Weights of a small transformer language model: 5 heads of 64.
Each number is 128 + 24 x the weight over the matrix's rms, rounded and kept within 0 to 255. Layers, rows and columns count from 0. Numbers have three digits each.

# layer 6 attention output (transposed), 320x320, rms 0.0338, rows 116-193, columns 224-255
149112171149120114093138130147126160139169125149134145115100179121135156139163180103107110159108
132146125147144076132133116118130119125127152113129125123140145119113132129134124132081135120151
136121096130145076132165100116138109111095105100103146096152079131114119109081131112140082120135
134141170116135151167121138130105096133145117150132157128139098150147119143176119159106108168121
104152151152076144096119117112098097132163129127078119146137135094135130133113107089128145107141
108125124110164081107146138102120133141138141153154140189100136129150122086158136144115162126124
129149133160142089162111132128126156110148155117127154144128123122147154137113193157158144124112
146163159132118118141126136151074087155128164154134127125154120108117111113131129145130114103113
110159133142136150146149126144089126112132115092149145139117117112123131117087140124112121143126
148124108073127166131148104085095138101150125120137099131147103163137116149129154154166115130086
172129161156136124122106121128126134134096130129129132117122154112147153106128131111093115110142
116124104141088182147136125132143125144152119137097097134138118160168099075118145100137122103112
117162079133150114130122135120094149147121113106146139147103098115119109147116167148133099104149
136149130126101135110147102113128117098133143140146145109171143115121079151108146140159137117147
147127154118137121138179063140138119121098106119121066092108108133155135101145095098141152140149
154138183145130161131151160115150084132089145166139115161108105086152087091143142143145130128112
116117146104119123122152143125151120139099131136144135114107137077114151113111135096140122136086
129097108142122131081093149103194086122107120123126144164125153124143097135118135149123124093132
097190117120113080118084112166121112124118157114134096108145099138108129127097156123131157113094
102131152175088151156130111124129103095147100135115153137120110110143168120093137193120144143125
125152113171106132109135157100162144143111072115110130115119108116119160150146159163109118102160
157150110113181129150131122132091140121147148148144092111172115111130116137095170081125102144126
125122144135129142164159141149135111072113103099154100112181153151189119112168130137129110107143
129125115104119110133141120153152125121132125175111139081116161150137147088133136104092099135128
132097128152150161122140186126126119114126113133101104108173110151093171153152185126086105105110
110090089129153112168114132138102102115144110177141120118138101155165145141121125168165144152132
102120150137133173160131087145112132179095113146119109118092101082149183132138127129125125135132
142109116104069099118166124102143159094114135139161139132096118101126149144141148112174139164119
107130139140131114128171148095140163143142152120164097144108102161145104122163127119123135142115
093135106126169121126127114159121105101111094136114162114145130152139138142106170135118140090107
113155148134136113111148108130157105092133131104133124160156110115149112127097129083130101142110
091095113153146117098122178142082158113148137137139087140137139136086155084144130067102132156104
131117133145164114106116135148125135150120153089149125160129127115121087132074101116098127122138
148132087141134152129177132107106118115128074121129166116096126055105142138124144101146114138165
108158134105119117133142110128117125105110116151111121149118132161154170103130084144089131124140
152106112114149128118106152125126124111165138162119125147103146156137105111092178109117102175162
096127135151140108113101128154139080140157101117136091154135180100114162123096134132140098165121
138117149129150149110121142104119166085098148113097131077186104148167136144106115114093144091143
173131147096126115092124141086128110129093165138105116127146143122138128177137110142141078154100
149079157128081189080179132140094147099125120083156133111123122160148162107104106049168127113132
116133111099160125104125174132097133157144159133163122167168094150111164150141132136146127152126
134136121084138117121141139140152102180113069143108084156122116100103174124120144077156095137138
139128159125090116111121116143147158059114117172138106119100160128157147185099097148136081148161
181129123156140094131159156128121110147109152111124119128105109128102116140129116117121081101129
113117116093159120077132145084093101154119142150113099092120180145115110108109128157102112115115
142090140110132160163113106115089183124138146105091185178149177103114107139140208162149133112087
126125143135149147115163175145109153127099103140147135098140118105104142133105151112128126141138
150121117132080087136112110161111111143146161120118115130118151181161103121128108138089114143157
131122154165123114170126138139127135132085109128150092155141105109095118088116109123086134108122
154114084157108164160119161106117143128100151100169123149112107103134148112110159099104127133175
119126148155116122158114120156136166114136153154126161125111129139114100136114130108123183124134
144134128172101114152098167131104093122137153104123091127129145140161180134125096096106163195134
146137125148157107130158133104149101169069118123135175132110093160116134140131126116162131094137
157157155107102143101150156131113140117080137147122136117132138127093109136147119167137103103123
099094144117121116098100120165125108117090141116144135121102095120139117098125105137133115117168
115119133133126128137129145170145132143145134133158147122142137118141113123152175102124132134143
111138192129120162130116116117146133138150169143106112127160146088085128142135143084071101145148
148126144122142128132080132101114119154107092131073126116101093117109135109118101161132133131177
133119141140138169130116125131130138118113146113093098071116133145119165106119130105173101117118
148110110109130115132107151134172114136136151119175146080168122091153151118105112120146144132170
102098122157139106168113136116118175148138088152131136075157152092149168125114142133135084140149
146135109109110141142119109147123128136103114133126166192151124114130139141152135115105121089150
120114147105126137188097124071142118136123150138215110160124117140123111160125105137130124163125
146166126125130114119123128136096167109117147168091109103154099136112132090118091181121159132113
101150097164135113149111177171139160129162103122117144074104101171104144103147066135159139105123
153160203119136116104144122110161090141167120160127114127140115115142117175102124110101132120142
099126156154098117093193113106123126134161112170158068113148150124121106106147131123145127145129
098142100102114101126122113139152107128136144121167123155095102105090155127133150131126178108144
101075126137154120170104124125123143136133156147126099119104140103082115137137137099114090128151
124144136147084155104123127112140150087091134128116126123151148130148090149119127122128147181148
118074132149161113137106096093119091135155123100112109124134136106117157101123114115120117139157
172124169141101086160106116136085145099065109135130081145147134097110093143149164106125107119138
112107120113111174137109127119168120139134142108137146149126145111074110134141112171139097130134
164149144101144075131121128097116127144117148116137140146121131099137153133136159142131157127158
108109078173126139118117162107150122160102137134153143153101151143155097147107126100087098107131
136138105101124138140154122101123140130143119093197137169114095145115142130127152108134136107144
138123132103165121178139129123077108129147167076086151132089139158122127116111100084150214128108
105154123128111137130122091122104100122107105121142158102140087127108124098154093111152148158113
# layer 6 attention value, 320x320, rms 0.031, rows 117-193, columns 224-255
123132171159140138117136143098124157144116152091129173113096141102140177106152163155143111127126
109147176142141170114135143131136116141159118123144166123113155085135132117115144128106124116169
113125132107162111142141121123180131125160147145141104123126109108111127127111139118142151122120
099125132110130089140108120135119146128098108131135077133094149164143127170085136115132133138137
140131124147136117153124096133119128102113136146124121087115135109122125130100130111114119110090
120135105128133131076099104140143101115118122101147161151138117129171131137170121124112145124128
125139123129150111131119129109159153147152137112158132131135141111136162116149111116143149134141
145105114110103135116121120123111139116140134165131100130137097136137096134123111159092118162116
130123153154146093139148091114115127150135125137119064136144115111174122101138132091123146101142
105116146101109147112124117142125139136096136093143180132115115131113150153112111116153116116137
161131118131140111124104148154132134116115134131096089090121132108136159116140121118085104145141
080078122136141166147117131142069087157127107148107116114182151143180099095125108101127176120116
127140063156109127123208085142126101099130124090112130082182128111132144098150110097110124102092
142116124151198119157122151132099139142164115155127095133175109149098129097083156130136115113126
121157107150126139108119148154124144108110167090106080153116143127122123110143156116122119156100
097129163110112130139126136141106103173160152115103136105111113123136098173154119098124110119075
141128118151113132101108137151161106106138123132113118148147158097151141096115135159118147103136
099082124154159088149132117159064127138155141130114126087124163156129147122144143160148122138098
146151098126145143139142130141108119145126159117103157166087166137129133164135160131123114163124
135139108113114141116125143147126136129127172106117108163107116104196098164150111161111145108149
097136102113063122144128116118182095102122085152101089124134193189126154106126147116152132144127
166117092141109187134128132083110144123134128125129150167120149177150158121140137121116115151133
108103143158121109121119130131162198169143149159112140097156107127100085135104151082145106144143
082131094152150116094117168103124113161106107170083143135058156105171149144167165108108097123150
138080076081120105138129122120098167136092142144116128113126121105154144181121135176140116169147
167122131144128121129163155144125095175160136135139128077150151114094124159096131114128106166150
117085124147122115152182142171111138095136122123109143137117145111125131120100163112097121121136
162124141143182095124124108114133102115139142107119118111136127171117132109121147161097102129104
121142081094115152121135107165069116128157094128160111083164147101134105141147132083148139106118
154125122076104122106096143085106129112158124127091125139104108131129128118127166167144136115129
140140170162129106159108096127132111122121143124121095136150162137147084154117145085089158187101
098131137086140103094114120121187131158129120154119140113147108114099162167133136140129141147118
075105134138111124142142099109105160142128127104150091130097098122135096106126100135170143084101
083114142158146141094063132158096145087114128119088141132154105105129134140092157144105124126162
126103162065164131150132101131157156132153114149072091124142115096140115171183164132125144102110
152186112126096107149148123116140136104122117150153132121121107157126093131115089105128147152116
165074122148145154153150097119158145147186157139131111146133127171149126098115125163174101172206
138150123142102114135179111132103134087115142137151146157108127118098088172091120072151112112153
101133122114081179091150141172118135124121058142108165152212078098077174108085095137136148152131
038070115137129116153125143091151130103093165150140160113156119125124143145086092113141163164139
132097137133052120117148132162128113154140111160116107137153121157059086115102133107132107117110
133160096121118142131127143104102126138085144107133133097153108173116136101164131160098123168089
092108091160101155120149129103096116154131098129120117118113081129157116126175171111096114106140
109143126116125131117132167133111125137108096125116115138128073145155108135147086152140134187135
120102129123128143159162112140146148147173088155111102160132100133133118143133117107148158134067
084132145136156134160117142144097120134147143132136152146140106133092173090111141125148148142121
094126107134142115153120154118105122115173141146109140108117073121152149127117138096148096115164
136153205109118114103101129141106108150163107105130151131077160098162160119158112164177162164172
137080126130112170165132088116109089122172127144073107117119124173165159155122161140123124149144
113137104109073118120119108124153162153106134124089152122138114099105103135110130130162121140153
125099126131136083124137158126140110161126127101113127118125104095107141172161130104114098121140
138106114147100134119111132121148136149162214127168145124106115115111080130161153141127154063117
139087116142110117152143158111131165125177145113108135120118130168154145107173107190090114140139
131148094164120105125151117088109105148093158089129124123142165095133165098090110100132151117127
130182132141142133159145133143105156147157137101158113107182108125125107143163141126115145136145
142128165151154153143120103114122089106134102143190131122138102116080064155116163135133121093162
114134164126152158136077111119088120170112075129130109108128092145074058136131113104146084088073
151154136156094150123126091146122133128104128129129130140140140165096159079090128056087089121090
110135094145153095117146100113127146136124141135124105085146107090165157106101080107147176158138
123086136119102113159127125162137114114136125144172171114132117102121072152107117062127135141146
136102154167108156130143114105132134133115136108105155114122128100126133164143135123111097124099
080179117134142143087143175141141097141123124130118147168139084156139148121143151151144139143094
112150124108112137114087107139128136125121089131114120109148147165134139155125087150143139161141
151110139146146122144108140113132152115130144110107137074116161146135121092115098162131160069161
068149150112126102097104118143144131138183122119144109146088108144137140143151093155054120125089
195127110165141121120123141131093137156128149161113138192153127114107094178071184140110095147103
087174125108126090124117173115113119069146138136123148089141116100133115107142135187113153162117
160118125133124094139106118127137101133101156133093130098140132153121140111119140111090099088129
137092121123105156101135135129121120112129137144118152156171102118129153160139088121117122124134
140126109129110136143139130111110143151125139097110123100105118133131091128108157148143150153129
114130146105134178140135116126134131119110147135111106118120101165121152103115151106100091132083
073145158148131180158112088118159140121126153129128136153094093129107152131130150167080126156093
103125103094169111109099099157128144107137121161140107176113100123127145144121118113110155140139
162127121116114123165119081125108150141114155093136153077140154135132119093116093129184175115181
098112095168141098099106130118122138147162148089126134110134166151092120124140135110129126115138
108155130135145122210139096146070116105213122142075073183188099113118081146092133149166153119121
152160175087181121140172169149166141164136126120127104163098217082146068110121069147146157109146
# layer 6 attention query, 320x320, rms 0.0252, rows 128-255, columns 224-255
125124106125159136119159135137148118149117147102138145141119116140193124145126104115083143107128
134113127105100142131124093146127127143088112124146154136148129152101136120118130181150137144142
155100114107107115119166112156113131123133126118129133098116151100151115106140110163110151115116
105112150132128117125101118087163119144131127175172157136130159157127132092119140127132104159090
127115149164116145164166132121108184110149113115126121127133121121142108120108118097132127129085
117135139104120121127173122113133138158162107169102119120091147068119097143130159102126122139117
135129176154115119120117095145144104123156110178160139121156124149152109108095145119146113108098
136132117107133136102127117148172132119144144123170149115086084129112143153153137143137128110089
103129133103112098139175174156080095116102161105121081087189107106163179147142121141127135116113
131118149103136140144130084134088143155095140118161145118099113147082163089118104136137144121117
122119083137140121111102101151103165108115162103171102164136134168111133097131124164129172126132
161112100123083131113101144150110142106112094132134141104168146098155104121154144107135076118128
137126125144114158163083108124151147141121129104115142090124129150104153130121132088120163125142
107131102156130091151128125123135128118106162148122133113160139062114155101122115134146142104148
109150121141146160169132114120138138157158148135070107137086129126115112142103162092092103122100
124080173146135133141161115148132133128155156124075166159142138126180141170092148089214133099139
119115112101132132131172090180104085175036102115107136110128157083133125123101101152135119115141
121090136140099159147097138098136105127117122153144142181124132137116157161143139127118102140132
159121108177133110104132112098109168090140115154100061145106146094074082105137154172167111146112
126099136143150134136143165147141168164155103149135152104157123114139106119114102109126130133130
144117144107144158117169132118130105152139136128115116147108111129191096142123112074095156130116
164136095133119152127116126146078154162109112161150133111144114108127142131138118106147113163122
124083112161155118162130133121146158163102110128075091128156089138105095109144137126095127110150
074138114153137141157117115119217146111068157156138062090127102156124179051087156122149151135094
161114146087180105179147146109109073099123156114140124126150113091149151106148189134112182111108
185139149080112117085136140133117093152140146128080126091185092130155148160136103125104103126144
145100120132112178114124162083091142067111099121158154084142113089159192150141190143129119105121
115105115123147092137101121118133105175115147164139137157087098116143099097131031127139136150137
204124151103127091115144106161084186126113131120126137160144123137120113140112082140123141127131
129096102116174124114162103144120107177110121139097128085136148175154141178116101138144122110147
095163128134160145119151125140138139157083118143101122110148121128134108104100123145163117127145
143148164088151145106134088174181117121101126114110145148160097145139125113129123100159125098111
148118149137131153142095101126113140117138140109098157138119139109140108130105167139096103122122
129116128126139142129116098089110082124135149128153121105119148109114115102160141150076094141135
136106142118102136157118137116149149118141161161141129130149125177115139135113122128140159111110
146145170109113139142138164138121127159130138133157135119129124168089156123175138098106144139134
129098138115120144140180126146130145117154140116138132102162126125170095125103112121140146122152
121103162102089144128163107138103139153096132160145102113144147108108144075105154083143142137111
148134162132091150147098146105138158148129120147125128106119112128096157118149163164118146149143
157151138097111093144079145131123111123155121102177146133133137159093142118117139143126155153156
111157163080069109109140118164168116127099127109102125118106117142155118128133132107098115105165
111116101123130089103147116122152146121123128137131145156138110151115147138139054146162172139118
121126134144081140086155116151111128134128086140124107128129123104144130151163090079169117134105
137082128115120160107129122125172077101151091155128123138096141100130106161140120180068092100174
124174168137151096160138152099125100105134133122151112107136111130107135107128115124115109149170
080115132094144090090111127129140117139088150132183182114123156112132136122101116101119133124097
124111139090153122160088156151121172126194160102122140143132155149110132119057088128150121149136
090103127119150159135118134096116132113121165151152177109138118112127175138121119099191183139116
090094100107155133160135155186134120156102133121147125102136143146100124150189167146143099171148
092139140077132125133153067113125155175151109107163149121145140174160114180148105090171143100148
131116096130118113125105127094102112170126053117086111134112128125112126127055113120169160110164
167146119165136091125128114105124081106113116110151129151158086058116134108087134083149108104170
076123133127176118110122117114156072145114161144141133074137164146109101144164121150120166114133
144126123106140169073177115179145134167126116112118117122108108143185178114143122142132146124104
130160091098096137140137102189116165094197124128108134130139139111150110122082113114159134103139
128114132100149137072129183081145127139073102175068128137093182096132131095162118130116100121119
128179099151126141094136119110126084092168092124080090090156146105144083087110138096106155117125
171128087101086091140139154140113117173146158132091159117092128170159156182137160145091152073144
112142150109118186097152129133147116183114118137093126057157114096175123130074109129105121131125
113162114150136125172112154153174133142075108157107132108132056142119113099111128079164125128119
120112075134158147142155124119135149110096089106087148121103120089134124106154144112077105062169
143137134150111082110149098131115139177123119119169147142135117157196134161120151147100112125122
149096120130133124089163127125109153113167082083149110172120159091193135105178109127157169145078
121151159142133171134158116132117118105113128169123180109143137034099133129129172129138129118134
114123093148103123138125205139150096078158120103175141110149114141140129130130092141142135052104
159157122111146110130121097111108153148094108145113128110119153108132132143137140139132128129132
144092148141141202139138114148134159112117109128123132145135072148124137125107171104094160159134
093124099131131145154128099117157156116141124115143140131107119138125117133127145115154101122164
130104113140149129134127144145106117132131155153130149105141164155123148128104104096149118080152
120121141118123119122114133147118128084123094116143152153153122103134131133115108110127134109158
139164142110098186135113120112125137115139118107118099129140161128159107092108177139106139144134
194127108138129130175152110129137188116138144124090130150126186098135093156136130126128141140129
135122141142096154099128120112148131120137109131111114120131139126123125159129108121170114141122
095145156112153128157151111118123103114148115113117112097147110103100101131093115107159121104115
122133147120122139156121121129105133134128135137111124135121134122156127082139132148128100175108
137128138122135120139127123131099130141128210118112137119139099128139121159110148105121127125146
139127129167107133115139118111113131145120105122127123129138110099145107146123140133134147135148
125124100167088119130150135117133144103141091177125125123149097123138139110135144109173113096101
141128113122111146120146108118116099128122125134115113134093147123106095087105109149095112181118
116129113121132117142099143135109117161135139102116135154120108141153109138114128112127122097131
083134126131101108116170126118166152144117150129084093127159105120164125151119107109115115144145
150118115148111116123119086144123131129141139125106143138126140121136129118116150151112120141124
124108108140133146136097135133154114116108123170129131126106141141124112137131121100140099119158
138109120127092150115123147132134085129121148116159159144116119146150164119117131129120123107153
121129161166085147116137068097081138137104130098110100121139137132133116105137127135131109168091
126165087111126106092098144142111145143132128110107124104094100122133108177145135093146113125110
116134123178122162129156125161159150126092107114114098147150133167132109113131108170108161109117
136115105125134141129126124145107133123122146141127122107107145147117092111137123125156090110114
110131157117102124107095136106098110104147099090155137161120106131153130127175145132121148113152
127138126151168090142109147142091135122116123103158129073110127133139110122160132131091114090136
152128104106118151138097135147124121108102129138159125145105136161103141134145097117141156123178
149099109122136131110090115179123119139143137158120151166136132141131149107134133106137133145131
092120134152157122131123149130134099090104113147101145137104130113123152110127126123155186128180
128136114098105158085170130132119108153098142101098110138130124090091129140068110131077185149158
120096115112109147148113143106128108159134164139123166172137149123132125161125099128126121158109
121166135160118144158147123089128133143130138118076135149129149147174116115134157125148118120123
120133120094124104119141128132134127136140148131110156132118122141113147112139126136130146145133
138122118128118151114090107140122130187097138155130102166120141097108150116113152135077126172172
130111136103131121137116130119134161145127132144125167143153138091137125118095149146123123099127
128121117135148105168135135134088110127153107117150136124153119146141135142132115107149179078081
084112146111147106109147124140090136120120116104103134142114151136140112137089111112145142124158
113131122133122118123141137113127137124123133125114124138165149119103136139121078120144167138102
141115103111147137136126146088136161137131124126091124116143107142132133130165097112116114114114
137121137110114106124130116181089135140114174106161112158108146106127173141149145152129141120136
148130128139150139133137109143136115157118137155110140117117146098081094109097120140127121123153
133126120120137131139132117170142108123106117109136147139110155095138107143116104123086115123156
092122141131159095137122116124099122120125117137082126102156126128112081142112158161118126095090
122166136131140148104125111148152075122117142108152125142138146146127130111168076110116126163106
115185161162163104110137120145150093126090109164145156163133121147160140144112131127092117126171
128131128116082141125153128145148087108119057117139163107165097073110112135155125149131133070164
134073130113141121135121136126130146114135156142129140156143131109156142151136139169075093095124
152151102152121159127133180151152166126157126138096136121139093142112130116100106117136143127102
097130140132116145114129124163142125140123125108124105115116149143124149150142116124108107142170
159078111133148134168169153105098180141178119129097125074147135087093155140142129136148101135093
155099118111130117153136128115154131127143134141091120141086146147139125129110140092116161147122
158131130113112111159140110106164153132102119152117139124165093119129130109108088097110136155163
117144118132137122120091136111143125109151121126111117146174160151134144103116158126128111187119
123143106132114159164154133110125132128122122122096128168147111136119162131142148117166097070121
117108108130154123148178135114129129133136151138117152143138120106131114140159129099138155110155
133141179119133142161140084130109143116145135095172117126119100104134145141120157154150164138099
123119146138171174164096120119129168155123096120168114105125122079130182168114126141117113097148
143130136157114115147115113161136129113153122092100124105155153120164120118136120120171107152107
123111118145121111139120107118131122123122153108149112109130150133125151098136143137135107139095
097111138147162111126138156161143180109134106103128122146114143128126137110108134118122134104114
135107078104164130124131078165127097160116182153108102141124129119162099110102147118112110142189
137156129114134146112119120124155131133155097140125093142135125124093147145164131102101117156108
108141128109121088125158111091151127106148104111146114127147130150157163144096122141120154125112
145085114130122095119085117103162118165113078116133121099130113172112087107125138140116083144118
# layer 6 attention key, 320x320, rms 0.0253, rows 128-255, columns 224-255
116096099103126139098086104143150153141133157117136120118132091135121120138132143138148122146119
135101116099103140116123128105129133115134153125133150105116116167148126111138139123145135092119
094128136138119106157139107130147124076108116146142133092140105121150123116138140140143135126128
106151151104131148160100146122120143089142158107121130141142100081139188151152124138096177092142
127129141158124160154141108183112101093144135126117129141136156125153163106137136106112143096158
103154130105160115146093122108125105104111122121112116137118161114134167099122098126155181126138
102184121118112134135108125135132131112140115118140138120127129118092109120152156124143136114102
101177160168119123112132114122128131173149143117164118107110111177138080157129185124126159146142
135067118147115153125133093135099094130141141098104140128117106126165096130137175112139131139120
172117097118104131158154153117117083133069168138068108134159101130198120147132169109121072157118
115095083076132188126166140123130104162109113113071158151152164125139136110146133115130075121166
151107103108149079140136112130176102142138055122125126166117115121170167097095115123157107114150
123104127123125134103136118097190152125098133123158147135139122125104127151119139134136115159114
121129093164127125122113116100100108149143159120121129104148105133163152161147178142106113132083
159143133136129170140111101105153181120140168108130149124136153135139116157093136151102127149105
144183113106127137144141154121120169110156116147099119117107101123131120130081111088148158125171
123114150122161149090181160096142085128124132167076131155111146098103150076094130129098120106166
096132136175133129134094149134137086127127167147094151123150167141119163125117142107100133124112
135176120131179139156133070146135148143163131103117142122142147035104071141133061131092148149125
163099133108077080157093153125112157164136071111091101145084134158158166112148150114116080131136
104107142134129128140108143113136160154116134110103134124136133126132121118124156107138109069086
128156153111096132104162131116147125081103101113144125091140141113112152107145133125126137159104
156145127133101128117136147101096136140126118117106126128146118129162097094135120180148113148151
115141114126106208201098098163116152150075125155135113142142113147060147141119143129118094147118
153164128078126088132115139128102135120148115094140108141120066160100121132105139175114152172144
106116143100136111116109170096139115171107159129095112092148109142101172126124086147120145078082
124166089115104125053165134124111119173147106127141103098169078134159171119077153099131122102128
155097149111090134148111151168087093142137127117092131173081126104137131093128135107090127079094
141105116163120116105162125159140139146095157082177109087172115127069139162168102134123155104086
143148070143115153155153119108128137142164122108112158097149095137106139105103098134119125147091
129166126106094126141078169173162141146115120111150138115121124109130165125145065119172117122135
163111169094127174096172138165142117149146092129117140126079108141175135136094122119078156142170
125119110133138130110142131109129159121152134124141128132140155170116075136099141104171170127103
140112124101123139140113176146130154128130136152110140102142126113142110148128138128134184143144
101139139123120152166141102080121136109143113127100114106125152101170167132114118124163158116153
133116113139117125109154111131125165141145117103080128113131128110153140146104110147127156129146
158082105116155086117119086173135134111124108122137120128116128106130115115140139139151128120095
145118128154113141152134101128162141139133120142103128137151110119138136115116107090124140150121
142080108173120174089098139109123142122094093115116136113140128146147121136099132160126144142138
149106110150140180061142152150125121152131159131124120128143118204118056177147153150116105131147
085169116096120112108102175088161144111110129140143100153105142110106135106083067160117150135140
097133097095142179110140123137119141096133118128112125125080136162087137079169089148121146126103
157136101144123097173162136128143143113166157128130104153158129106150143124131098131143115159132
064178133147129131137105092103160141172136111123119141130152113121162143174143109136128125173076
123142113121147127135093127156115162087146114124170160108131145125146134129129117167138143129114
120130160076109140108121078162189109105170130148124116157133134135130127131134186150139161158176
096065112130135178155118119166101087150121179142091108110169137154126092095144125106069108147145
105095102081114163150125087124159151140082098168105142149124150139132083152164183077119121102099
115181099126135117176112097104150166156121120161151160073084194123128135153167169127103133123103
159167135145139184141149094094137157151114183117167133149081167113134145181116166129166134129177
056135127064114156052162158171141137107115079093115147129129119171068071089141112109155159095157
084136143124109140123095128136145144117124101110176127145120084189055166114086150096187127130142
146128079115159124141161134088123155075111154151116106116121149159147134143144137168110119126122
111149114166117111166077152115139099143125164135108155154143129177127105100100181159098178117137
125113112122091153138144067159107110111156127132090181103169131154150090175132160163109111118144
095145178203153142126099164103209137128107103171127094081164127107161131127170140131117133131095
111088109089148111122124121149172117142090153144144059053101116086122132134131124086161099116121
120174142120170108139172128120065156163142104138097113149146110152128123155144094162085124106155
150108164136081123109093090149120151124129097153038104081101105096078146086096138164177156115107
120136144182077150184137123186155105135134129156126119142102109128082148071139123146157131112110
155187088133102126104147121121113086116122193105140118106130130089114118114096079119083155139109
090119147123133127081124135097182141141111189107121129104084135160103148082125155144115142112086
133117139134116095107119128102135110156123100110121125125115138105163081129146118134136134142152
129076145067138117111133102129120150137133080155184132164046158099121150148143095111178128120173
106125117145138135124086133126147146102122126105137120130168128178140124133141106127142110097115
105138136102148083110153144113143113114162106090098130127149140137118113116152106138114120145107
134146110101118135157153119129105097138110140110123089092121118101142111119124133123127139135123
123109159079161111149141103134144121148123146142106107137134104155131166101143131119114141130139
105096083124110146122121143160168141132092170145122131129136141134136152145160145144129129095114
129122141123105127084094145087152099139144107112151142114103120151146144151161155103167122098109
123150109146146122134160135125119090137117122120178096168135094084088131134150125134148158134169
107133148095122114137139105141109129127114128140141159128138114127107138120158159105130125138148
123115139096136119161166157121160164147123101122103112117106134116139135139158143121124138145118
129156092155159101124083161167100125106108118131094151120129113158126158139147110120097110110155
147161145138105143121177092128098097147119102158131171128121140125126176133122156109121120097134
108141099125125167116144126132125145094143156126125136152149116147138146102119145108146125140150
142184135097129151117148093130112130113138117128123087133157146112110160124130151113163112129123
136150152146117124141130143142121100153119113125149127122119113126134125128139155081131098116118
152128129120126154128129128124120112098128128096137147125109096156156176130142116124124141134115
127126109148138139134104140101129108106132130150146116128135130144162120132143136115091131162114
174135149116097118120116121149120129123175130137127135154135113125150131120135144143128123141131
111116149150124152090101150139168142163073156099138147166144122108101134141134153088152125116116
154156148144113176113132098116097136119082137154205107123139100138107113132169112142138111138097
147175122085153119133146080164121109123097125140137117117126109124095121127149160106104159114154
100158150111131147136117127134140099133156155118170137114128137119140104128142160119137144127129
105109140132150117139120116121136102139160150083140158123130116155131131144099118161139129105099
139120103118150099087111136125124120143125164113097153132102148117098132125139138135112143147142
124126146148140128135212136129106126130123111128103122100081131085112153139112140147118123131145
148136115140091135079137125126173132124125151130116160120147145157131140163095120153138141143124
147143092115113130158174124121156155103141133145100123137131120086122138109120126124136174124134
105125126149130148116124114140156100133141111146139128135112100158145147110137160117100119125123
129157138165148123119139110099098125104149108091128102125138119125129127144107098158129126123136
133126102093120145103155135136165156116127151151156113126109134134127130094106123147149109109095
109091167163130117114132144113131132103128084112125102143133122160160123125178152108093100112109
123091142156150125118159103123100126183100120158144110136133136146133152108109178131094149108128
116074132157112132089133151147141158158089079128136114135143150153139157108114094127120116135114
135116110123147095117069154135120109125124141118153167124163128138128164138165103103131141111125
138130125087127112138154104148133126124118118126118124099097128130127142113142138139122136135122
140100153139129101156122128123155126104150103115133075105142098126096140106103133106104142162153
142102139109111110099098142131150154123117148111131125159159128123136185122094150126083111136157
147120109132128111135138125147109105123151150113144130112126131152138127132141116117114075109090
104075125116119107109119149122126119143091150120130143096132118135130169148126131167148100112117
120129167104146097124116110138144138089133149127146106113156146098116158107136151135156107160140
120132150100092139104119155102125131147144124172116144119165126151128107112143117136154149095093
119134108132114098145178140113109152094120105115113122099114102104145155118138126135121155171128
091178140091148143141139102132113118116112135141095154149129099148114146099142131133178122118091
113140121160133144108129131154163111112108133107151110153093149138117176152141096136142079138104
127092127127110118147177109128152112155095166164128135132157173137161140139124126159133104135122
117122113115109118117122156133161150123121101084107093126136128099127170156122114109167116120152
126117143100128073130101115098105128119154154096081110104092118156159139124124086119095119161135
150122125139136140126156120136140135093135087120128109109106154188138103111170115127128135158145
138122143134126147096153123106147126130125125156075124147140151154143110150121144127122145145133
134114135156144152121121134111145138143133143138147140124125167134152153136142120114103132135079
141137120140081150114135127148129138113144134140102125127102111139146126121139130101111128123098
127153139129161115164131168101086126121133159127120110088171120119156116115117127150145152152153
123136115144141130112125117116091155135149126122099118112133142107116091163090135151118128153119
109115116142164135147118123160135110132113134100128099120118154118152147158120099126135139152145
129142132146132097081129114177111115117139091141099140122131136103104172120148131146109127130139
128142136116094114090127150132095115139159143116132151129128116115140126100087127139126135123123
085110168113120127135107119134120110130123139136155168141142138137108134108145115166142132107121
085124090114110124136094122120156132118127144145135142125120146148135125083115134086121125122140
105141136128112114105131116107140106158098144143123140119098153145076153138125129117159094144139
135114109109133128147132105169093133119128118142115174150103118141168100136108158118151136138122
121132136108114128156129115133163102152134125153166120150109133111116116116127112120134113153102
113100115131141126149138133111127165149086106141134128117123140134094135086122105113178132110103
133135158105132150121169150150132168131136130110167128082165151122116118132111110139145137137142
125131122116133164125113109160106131126148126172132130139123134115120095101111080143143121129108
113162130125125116102143134121129143126136162133155124104170112110152149142141102118133142110132